config.yaml
num_hidden_layers: 12
hidden_size: 256
num_attention_heads: 2
num_key_value_heads: 2
head_dim: 128
intermediate_size: 768
vocab_size: 2376
hidden_act: "squared_relu"
norm: "rmsnorm"
norm_place: "pre"
norm_eps: 1e-05
positions: "rope"
rope_theta: 1000000.0
rope_fraction: 0.75
qk_norm: false
attn_scale: 0.0884
bias: "none"
tie_word_embeddings: false
parallel_block: false
extras: ["capped logits"]
init: "uniform"
init_std_qkv: 0.032
init_std_o: 0.0
init_std_up: 0.032
init_std_down: 0.0
optimizer: "muon_variant"
learning_rate: 0.0121
lr_mult_o: 2.0
lr_mult_down: 1.5
beta1: 0.95
lr_head: 0.00867
max_grad_norm: 1.0
warmup_steps: 200
schedule: "wsd"
decay_fraction: 0.87
decay_shape: "linear"
final_lr_fraction: 0.0
batch_tokens: 65536
max_seq_len: 2048
doc_mask: false
train_tokens: 351000000
max_steps: 5356
dataset: "wikipedia_en"
Each number is 128 + 24 x the weight over its row's rms, rounded and kept within 0 to 255. Layers, rows and columns count from 0. Numbers have three digits each. The size before them is the row's rms in percent of the matrix's.

# layer 4 MLP up, 768x256, rms 0.159, rows 622-767, columns 192-255
086:125119150159153119095139099154104109088119142101094087125101126152130123139081127141126102132155139152146141162138119164127135119154060066108123103129120099123110130160115119150153122156186112
106:162100098148133147133135144142104170122130128107125154117120123114137173115178127135160129124115118118202100154145103131123103128118135177165159144151158186103148133091202139114135136119115102
105:110083132131102100136131132131127123144120153131181133114179151114166174159105124104179128144102107125131146092130095123115164124142109134118109112129140127147103119134133147097147112148113113
104:173091055105146103134138119127098177142134134140084161098149128119133118151139118154101127113159124129125135152137136157116102116152126140144144150159172130105108087138169136116157159134120128
087:120123113104102187154123146107154111132123100140133098114070094159085115148124159113132100119108082130106144095163116162104113177120151111162125152156120118156167097110118129100137112102121138
097:129113125134133122155134162130135094155129140130097143143149142143148173132115154135133162084108147127142159111143158131093122188157149153131087106151153074148091127133138158131128139131096087
098:088112119106164112134144164154152101102118098111118098171104127133134162119156145145131047143122139108130131133137068104150138131119104119123152135135110152153149145130120110079136125148132121
117:140106089092105115139132132154117123128123054186127127086122128119191127135121122098111108111142062126113120159142125144140132110165139131099129112114178146145107081147112140147108159095106129
103:139097117144117123126095133167138075140130136110130114125136116141101114152117141124135158106076132164163156152095129156107136140106137110141116125124162124133191133155122091107104107122104121
101:119111073100150114121101129119129139129147157109083139108135168125116083116125122138146123107144145112184166092133144105122168156160155097130066094150134139102132078125135124094165142097103104
104:119145155103101120126108136095125133125103152154157156158100167156136084106165153150121145123115083126136124155129178162116171159121108121137097118097135129175161133085133142075140165135109101
098:178090144154104133130125126139178117075135126146129159087126124136141113145124128099103127132146142144168105113123152106140103121117116142119169145119168116076123138101105144134130142104112159
102:147125120102126136122127162131082132124126154140164131153124161140162091106111142100155135163111110158141142109146137119112122116118136132106115056134146109162097099159129136125120116136132166
098:135124108157126127118118053144116136135159152150094098114152085098158155105124107104130151149111101174160128137154099103095112160162141126157126093148107153135132127109149147111120111172115135
103:126155118093100191159161132095083140136092100109140151156132114131115113112132097103109163111110165123118144113085116156112116145126148142165131141148134066114138140166117087115140129141113117
098:125104111127123165101139157129132148109111136160126113145122122139135118114169130077133162176124114116154085151135105143162112144136081089120168117146126084096139178089136145109133142177113190
087:119141137110147108171137130138118095076115066119151141112142127094129139117160150130127106141142137143121097171168162138135123102132168106129111126102132110140116095139140144120098158132199123
112:140119112162146130105102156122157138034101145135144135122116152148137097119102064135130126118142165101134110139154094142148108143167095115134106068148145122095097117140099157123100123111108144
078:141122126142065098129170131146093128155122093116134119142152092137191125128103144140112127149119137137125111117093129116078127117128137135126147111152130112092147131137131158128147091136166111
095:142153158148117169137118136123122139149103162139164180191112133146115101120122121133159116147114123130114123086142152187167146137121136115143189129123117082106118155104107106148169125147140137
087:154145109150088078100092162139127102144119127130096117124160167148124105119159130117128105171144115128150134112144142147119148150162162162117111109135094085148148147135144124160127137123128116
107:132106124146106141127125079125107091126116143151124080142123130127172135115131102099123129101089115152086128134137096137152124129076123076132162101131118077078111133085137107105111137155135187
103:121128121145110132107131146095119090109108168134116186157099136120141111120123147156116081136145116107086106116117172114150115127102175081091151130095143085111079145177117141142106115128175126
087:119136125135118120105097123110132145152100117151128145137180116160167162096136100143145130108088165092113113124129137127126123101099112154161097124126138143172163117104122128141084119139084116
105:107120137108126164153110112122126087135162151140149156134122170124100172135140141166120154108130173130112152144110159126128106111116120118114141126127164135133094145113126143149111128101096149
099:145159140107103127131139090128166073132137125122169112102099119090112128151171162147124105131132143207116162111132116131140134128106109113099157164132200163165145146128145143135151126136095163
103:136154140068107113133165141128165106117116180123159075148150152110115154108084140097153090225136120114167127140127183122117153145124117110122149084117135144152118134150138134138166147100118134
095:103099131129116107128149108128106123154114119114119134125119113127174155173115136138158125138129128104146129107130150168151156106100136077157132123113134148228135095150152128140108146111149127
108:138131117133124083118132130107116120135103131159153102110138112153146130128137095150175105120096125090189120142111161123150125116118116130117146150089162127138124153165122138163136105151125195
099:169152147106103167135115152130129185094070105130166152148088108156125134107115159106110159152129153142161170134116094134119123167104098105115124064095210102134120135140145134120137135112153127
109:135167110113055127145096106111129133062124123123135097113094087157113110182141174145120100182105116146122161171124122139132163110151081104139148144122187104112116118120099133161161108147155092
100:117102119137119134104114125116119150164112119096126102124175116101173114065120100143112154174148129108116121141062116117101146100119174091104144137135158111116139191124161147126153133099130136
105:122114159116114170111147165078133129147134112107134116117146151137140112128140130142106173129124145143155111128131124138138076065089114171133130109129147119099127117146145108148156107094129119
093:094143067099137108108110131123138111101155098134119120162136137090101061142168136133108128112119125161141131126090094147133118117124160132164092142129158146077091115135135141129125119195135146
097:109087068155162150129113110094132120123165114124139143196103140118161121130132142103102120110121142120091129143154108131098143157155128121155112111129145108126141105141116105111136172130160124
094:128139119166079132116100106119146131129128127106136140146142161178122153129102130120167153093195136112109141139167171124096101140087125135102141133158114106117141147113144140113098166126147114
109:155133135160125119078145074123117111131155161162127119104130133110149126148171108153131107093110130129092104119086146068174143126127154131108110143085160162117111119147156113144132141123116152
080:136145106119110153163069171114120128122134138128136127154151086115152156121140137125116104130091168106152094180084165132126118155129143129130120125149163108138117144120121055136094125124138096
103:100117120075120103123163144106101143120126120123113136131109160153151101150114112103135166134169134077099112098153130120135114105098095107112150155153115120127150133130154176122073038122140112
103:150121134143174129144136097154134168094124119125135108084140169132117141150115122113118099137164158127172098153144109144125096127130127105161080176090146161136136144126111100108105122121149076
103:158136116123088138119106077109138131121116129112144112111122131125128093179090132069137135147110098177130101133110104108185105162148102145124135117130147122117113104148124112111120134098124193
106:101060100091117116107140142181073121145133141121096088140110115127138132135165136085146135135117136175189134153138139114152145124148070179147159133128137109120120119160139109105115162145102139
109:144081140090096115120141129114137109079091091118107126131141153137160075133137153062117083151095161097119114099114113127158120121133119128140136143103139107137206103162121120138160169147100161
097:092126085103156102103105117114143080112116089129147159145114100100117078116209150133124077124151151137141139152091124119137127125106123094165135121098166171119117143136120114142145086161156125
085:103077106099133099137123113086169172123120112125117113143155089200117108126109109108091140106143142108142152134143125165084142125138112133112044113185144130170141110134125115098161103143119121
085:104108099132165107166115110132121186125131133141116149125131137150134110082148107112116134114140128127123137116151108157125128153136097145139055141121155140092119089117116137151108118127131129
100:153128138122108144143093000124151108167142135148131127132105127165141097139151140107146113100115118109096113108143138109124158115125167104125123143098128127201114096105106135160171101144123133
097:157171128139115134148143071144117148135137071113136109130098130146172086107106094122151161137112108187136100122118118145152121120089172094132113162089144142155123163102138092122097084134103166
101:110160072143135160122101144145075159151133075113097138133140163176136113142124130116120092140130166132093092124142117157153125146128127165148124153157133132137110152134155131152143109108134120
105:123103132112115103126135145090107144128117094120115122104113086138138125151129127137141136143146136132121076107111162157115124149154184102082068151149127123116102137172137122083141131118094099
099:112131134140108134098159113144123151149091137129145120119110130128109108164108152168146155168078152111163121118159102151168159139154166134134143084131111126194097152150142149065127124098132125
093:125105120139150126161138133192088101148124109110116105117142109143090131127154126107146133100142113156163155167151136121123056145114131093089119129100200143145146163152111096123127121104131134
097:153132120159119121139122118158084104150113158129155152128096112152171124121118107149151109119126142151139108129170138093141136120131113124128138116145186107105162152103124127146121123098103131
108:129124153080143130130149115104159103156118164121173121158144149091134144108121137080129082118104158172098088130155126103123119124093099129129141081155113130169128162109107075165120130102154128
091:172117138149160194101141110164110108126123075171142134143120136122124163150086103136109100087109129147129094140146119100108155120134150171099150165130201093113158133141143130111140130108126089
086:100094136133147141090092158134113120121142133125110113127122106142129120117134091104099143122155129097106136142147156147119135078119144128168129139128160131129104059154143095166131157153135096
098:163117172126134092119114153115122171084122126149138133117109142136138125067126085124127131166147142119102099070156153129128160114157121125130109105161112109118146147125103105109112119112159144
109:133107143127128156134109144074119076121095118158057106113141136119134146091118104112131122118104117145137093126124175159110106098121075127103081165129134116102178150131130146089117183119139080
120:114164137156107096154113147137130127139121097110137081135089163126147126111120121107108133148111112180151100111132121120143193095123160110169170139105138130132151120122118090122154143155097110
101:112112130149132166095129138140111112145114069119115107149126119128127095143111124138183140146121104125115038105141122104139171066148093150128126131142173131138106134164121130129160122146132098
114:157138083128114154148125120149116130130118108167170127122104112137108148091119136113127115089129111138095048146118156084151122178154062125101134100191122178122121143047156103143117109100147097
101:149144152138120153100172128109147143103109145143148141145107160088115118099143111140129133117125108105119116115161112139124111163107144138104090093117116108111146143091148149131124167133123079
088:176115082151113081110124098163109082135137137114129127065184114107101117108155158105111152168118162120118120092107133104155092149097133166142117085135138167124177124101095156137119085104132158
103:120105123126128130111140137103150094130135132122143133131141112097134127151106130122102141128127148140130110141125113106134122112114151102152132138111154167129177128157124141127143137127172136
108:153124147135138129133165134147095111129124126166112123121096102106116134161108125128122124135092060104170144120090121146120148128120086147103144106091092136132130124143150113106141105104120086
096:130125143118110148130123111173082153152134113145148114150164158148137113146119096111133160147167132187122077134138154164129110163153146088125166153135145137086145120126082132153126192145119133
093:127131140098160110122123163107109130114128119125144145148139077114120133128149124105174162177140134089190040144147112145134159136136101119104127124177102147171149118104112143153087135133129128
091:109123128099088109143122131140158124132126090121115180153166084147117145129121076140167138145143109134123109139149127134116130119144130156112058125103141102116119111118123142105097150095132154
080:086130130158123138108126107108152101092140123125164147094161132165142141117106126135111145145147163108174109134124157130127106119143149120109140125080133138115092065141149119116155117105146105
092:123141127120174145083129130120120114126161102096125099127191115159163130124117121117112144155114134177116116143129108154142125171101124123155142106101108125117126134117144114156104142140168124
084:046131141109106099104112124133114193108116118151140090134149130163145143094107128147151159150129138146106118112136100118149128100150091136113096102104128122148112149122135081129122112080143140
090:177141168108106140159104147141099119115115117101116147168129130103108119113153099079158162155105124142151134098131098147116125086125163113142096139136099112137148071077128119140169147134102122
097:141145098145104134135121144114135118110140148121159144141129145109142121138127121111131109083129124153161118152108131102172166109117148096104098127193135140104110081120135133108097137108123137
097:132132110163073134134090133125144131169104152139157153127205117151124149134099174170087093136116125128120131131135087103149105107105143144168180105120125147099148144105112099126137113158127112
104:169103131148127109142150130108133159108167082128129093132118114135120126108111154117121145159114136140090121111113141130123115108120153105150117137100113175141180147111121118109103142148166140
112:086101138133096108133141130120118162143102147116139139146118114125119128145150122102140120109159108174138143110098128099166124125133156160154140122108117112133136122111179120167137114191067151
107:096076102082124138123111092156157148144151118116110165148130116111137146141155143134122158105124138121160134107158113090131114105109112108158137149126137136147091118152153120170138145089123202
108:117150159139113131113148156142107152103132104094131100156090123124170090121140118158209120108173128135102122119138140144138117129084148116156172138136158140134129106139134122118158112119153126
090:131110130158118164139173141166112101138142123130152098105115133102158158189152109119143110174155116118095088130110144127162098131139129137110132090091114106091135156118110142165109137117125146
103:131100149148084099131105100098126125120116110106142119073128136144127127127140131168149145170184160100094124148109150154110103141153117124135132108126119134123135113142098127132103153145147121
105:124119140094127166158105094108142125111171152145113120147168107112144139154145155121143161118149148147147150141112138154072156168077122139164154148133133131152079136141128078137115087133168081
111:098166140149112191101160117130094117146125072135140143153146198131090128111135150098120107129100130161084082121138126143137123125151136122120138097138174115145174079163157130121146103110139119
086:146088148109122144130164125133136115133088123157099137149132110113142131133101122147152097061105169144134117133119161141128130142141117116106164165098096153145095119092119124131139149149109083
103:164137165117094127143109154151114117090142119138164123124135158103133140157087071149145148178148104132138141125153120136167119189158140131129124144129129133137134140135121127161135142141115105
111:120116133111176163085116125104169101167133124129119105106098090140119145130114099138130123116141126133164104115139164135133152145115151124105134139094106112129118115135128137120095170175099137
104:133115139109112147140103165161100144141132082151104118142114133123112156090109136151140109082100127156172124121096115137170106078117108119130111164167116108134210143148126148143152094087123114
104:087099142123131116136093121142137157139115150095153118143142112116120164149100100112152144107183130097105137103087147145122126114147145095133146115134182131109142138140173137105121166117134098
095:151116098123112133113149120076122119088122139141141128100149134180142139116150126114129122119160155124172144124123068162151115121123147111121156143124113129131119130175124176167127160118099097
103:103162127077133115125105127124104107131131125150139132109202185143125098117119126143154133109101115081141119130148120139152158132127125138099098146118183101151126132134121141141129136166130136
119:149100142136190174129113156134106096119156138120128126127111118110126183145111146071161142131114166103113137163152119114100118127095129182136123142118130102099105167123107100131118055110120107
106:142122127107112126133138075159129130125127104105151142131133151085112127137165178126149109121120134182120138074155103122129104136107133136161134130129155141134175104146141128143139145093077140
088:135124099140103112129107117124138110115109162103166141113096138128126109105106125161129144125113091120108105111154133159132099117114118112082145120128143083099168141138135141147115126145135143
105:146142122110121129124127142104169131132098102103154181148122130097126153155153142128140122097123131127147126103135135093103127142091149149170102070123082098124146134147123167139130117141141187
100:159187146146085119114143103149108104165134105133097175094120112147146130109193116152135139116115135139165167122099150141163145115161130128177144159116162124129193124124136117158135110143115160
098:109086112148174144118170129145117089097099120118157099139105117154230101150126143111113131152125143134115132144112112117112128195175145148126142130088127129092148131155111122127153107137146137
110:121092136134175114116115138151074124110132130148146148149140152088142151105095082139126110109125108122115151135166119110145098141145138111117124152139132165099145146102128153117108114148131143
100:150128113116108161123148081140146125130122148145158181107148118210125205145111154146083105108102153124177112132145141102127107133150106139116098139084144103120178126085143143115182114126116108
115:141125082113130139127136132120147169120085131100119127110112142100162136168105130119156133144115108132116113108090135149162147110127073105154128133118120146103117143142154076121088131188113106
103:138146136117130144158179149128146106168094143112110140119115120089156132134085147097114141118095138156130127150130124105120164120182084094152136137094109134147105113153169077133157142105179107
097:103160147148113130132142141172147104145102082126092209094142122116137106118097161123113099152119185087148124123118121097096127139141072165110126130171157114117113128141140147114082147119152102
095:124079152119130103138154148136140160118105154143131114143112098195178158138157132156108144115097138106148085123140152090178113134084140105116054170134157149098145173120130131126120138111105162
105:111130154158133151125080115129149113113109164141184179135129174080068139134117155130162106144112172143125123125132142160124083142146138125105143150145119152138158124115180142160125137164104150
092:119140135102116130151149070127081136158144094154156127148161119155180136133137120119108128139136100144109143135144142185122189096128120095157133112130160160212144080153100130134133141103127088
100:140061079130108152112125106046134082076141151104129130096117142138144163137149157091130138148090155150156177112142139144138119135167126115094099163140126122151109090155100156138147155125112118
108:116131137119125136134115125143097094090192118180140122097147136095118134110147096122130135178153153148161141168148104172123127149128115125140073085136129125202143125091095124152098136118135088
090:123122086143138124124121110101126129135114147105129136156146124134133131147109069126173166159117101139127141118142134116122166106169117145124067117144082143107111130177139161061100178109166105
105:103139128103136097133126117120111094081081131125157131132124129120135167111137145109130107151140144125107130136079122111115233153127133128095153121144157126137106122115108109115145103120123162
085:127154090133110129132131122085115105142115141152136173123100147169112145093136161102107124124204166133119150145146113150147092128103159128069093141163109113164120159090113147130181093103122156
126:110138089109138061120108147138133134129119103165130125105143189116137151089102173135090086121150139122111156136134151123085096167176162142122150134103105140189169093159133090088134109095158117
086:122097135117105085103117109102138106123089169088080125166128119104143147167143126131106130077131101127187137142154165132143121106085147091133124137131102078106136125171126111097135136091106125
086:154129133132110113126112158071130121127138128139131151111131093162098127115137135120122116110121101120137128128070143185150115090102099118095125137134122107107126132191147123130164125136137142
104:148103086137142100113173113140115197106129135129118123145154145133134136122110114136113084117094137113159171105156112097142110141111127152133044063146152137116161115102149145113132137089121170
105:126129079085106133148173104141131146123122106127119129117126137152133113118148157143114174123114118181091145129123163136137149109131118106097148123103123143139141149152130185144147140155142135
094:111158089122086114139123133147146119149094103120161125118152090199151104143153140120185116129173150100152127131153186134125115141110107126121178113105124097113104127101119137139114162130137098
104:153110151157126094093141144132141107104141140143126117127129127136114126077216163129130142103181110123130129175152102157095116119149170124143135150125154145140149092142150075137124148134129113
096:143119138125131104163117142134094146126124125159158108107157140190124115116150165085138112150133146142112158105147128129123094080144124141143088150174115127148120176157109150127170103112095145
081:115093119151132148128159075134130130136090148122133107136130098210120118138151184125098124111109117150099147115107118143147133137137140129145094118147141131132116128141102124135199086153111159
079:137104129110127140147120156130127173157138123134134132080112105128106093164118048134148122129145114130137130118154138146153114100116104142133109140141105073113105130109140163144119090134130159
120:139154118133094130094100106109125132121141153130175158132123137130180095161141119135139135115100135134131158146102116109149123136100149111123083093107100123144110136112128142130120130151136179
098:150147137156150130160107093181138174133091123086149126132146148189128140126119115156107119170124156118085115146188136134131060090176095093122135057123132132139132130161122079137111111138107137
081:111111103115122110144141129114095139160072102096141118137124124104122126093078120134166137102161160136118132135120135138135158105149118066097163124134117137122107152127160128161110079117157107
090:091141133128144196112118118121128105131169120094114141104088115108150112123143149159123123129146134126135148121115135136094162158136157096147135138091151141113146151127093139136130149125084120
107:134167079117108103124112130090107165163150131135091190117126118146132138111129118111181117129135154163097105127158141108155136163178165128153146121103134152142086111084198113118117094149143138
082:077151134153092109127147139135110116129062105147123116147109158135114093100117106148148122098123100116120119098145145150126111142134103115106136122129146112121112117131139096109132112121152117
097:124092166081138160131121134124091116104100136145093119139103090163123064108090138129147101128150049107095142126123125118134100150123112132117126116121144131095101155066104129114141130134137122
098:133165111158153117106123150108121122096133183134115140109148128095163109146109124146164085138150138165127050137087104149160124117094107101144106157105124122135141112125158135160119134100173141
098:125149158158120097119124142122146110144106142150114183157131151162127120129137173153128129138102110153116131140107122113094171079151112153123122156106104139085124131143144083160118135174137108
095:120095162134101114179141161142096080123074127108124121137128102106127116133133126135169125102167105099144140096115126122127095118144128101161163138119155130104140122101084126150123117108128121
098:117121087123132179147162188098158131136168145177145154137090151086105096101114137114106159126126154114112150132119133149150124136110156105095150105185132162112117155147107154149119159138131141
117:102169118120106105107127139163131132111174103133140151150127145138108115154116056136152137117128163142127120114163151130122107163117117147137101143170132135181111128140138131142151111185130136
110:173128123144164130123163164152162105116112157163133157124125108090140117097101138159158137174111151152127117147078111131092135139119136080099120123130145148169128148108132075142134145132090143
118:120128107134130122135126140125101125133081143169140161153097129121098177087136161101117101143131115181108135131116126150092134137150143137137142136139167148118149104131113102124092146157131093
100:091098129151105124150121124112161105118118116060134109106174137140145136098134144130145164137125137112148114056154114157120094166175136145113112123117126101198129116125116151141095131178111127
099:121066118184171109106117137117145133141156141141173125138156125097096153090118132133125077121126143142136114114107135108161096182108129132077058129140167118206119163172137112162120156111111106
113:091089129128180112114123136137183110038120138114145107147118121146155126129099131087137122130150124107132103127132137156136109128137156140181134110159078163097146142152082121136154105135122128
091:107139124138139113151123118116110080135102104150138151159141092200163145147135157126108142133125080114128103107144141179102111157138130138165080120096127064106127158144093111119170163133129138
082:157115155104184094142128139102125102135111135104117132127115156167127117136105102133121127136109119125150065166140138120139131066123139081119115100103104134130117117079166131103150087142125162
087:149097113156136152118127140123109153091130130101129109123105135120135112118127079130110148135087146119128078131107158176108066125116144128119107103149099120171152124118131083133182179140133132
101:106128098130133091135116093120079150159131132157164119119189119139163118111149128158116134137178157151154098161133128148110137164090140146142138124132126116104103146098122140089109129137098169
102:140135159132133138145127116133132100107129127135113131136151111114146146106118117103124129157124121110147103119161154161141126086146097077125103152123152113140134140109126119096128125176132153
102:137159126071148128112086134155112153135122064153137116071149120136102131127146147155161101157132154159140129129139106148149089093173129111096165133140144133157129125117122133176139162101082175
096:124171134126106231104122145141138087105140145125112114141116122186187136148137106140195116127149146112129115086102115152133099107144146167118133125136183074101120077145103114156137101150168121
107:111130127119158139098153127105127136078095132109134101125097110110154112123092101098138134147129135131118097141153160092123106146112118146120104120108146088132110122084079145116130142117133109
118:167160103132129119132087091160141135126115116144170130143132134140108113120096134113154153123159122089150154132135103127159165134106147083109128131158125129083159119138126047133141123122132145
106:163116082159122144126162132091134145126140110114103158140112152124109123147118140122143127157089146129133120117127142167165174140142164114140135103127152129109083137137082132136119129091139158
099:157144137126096112098149145130146091116134094135098141156100160119143120146158114149145130119116159112126129135128129051118106084146160155111132133120121103167147126135158175160104113171099132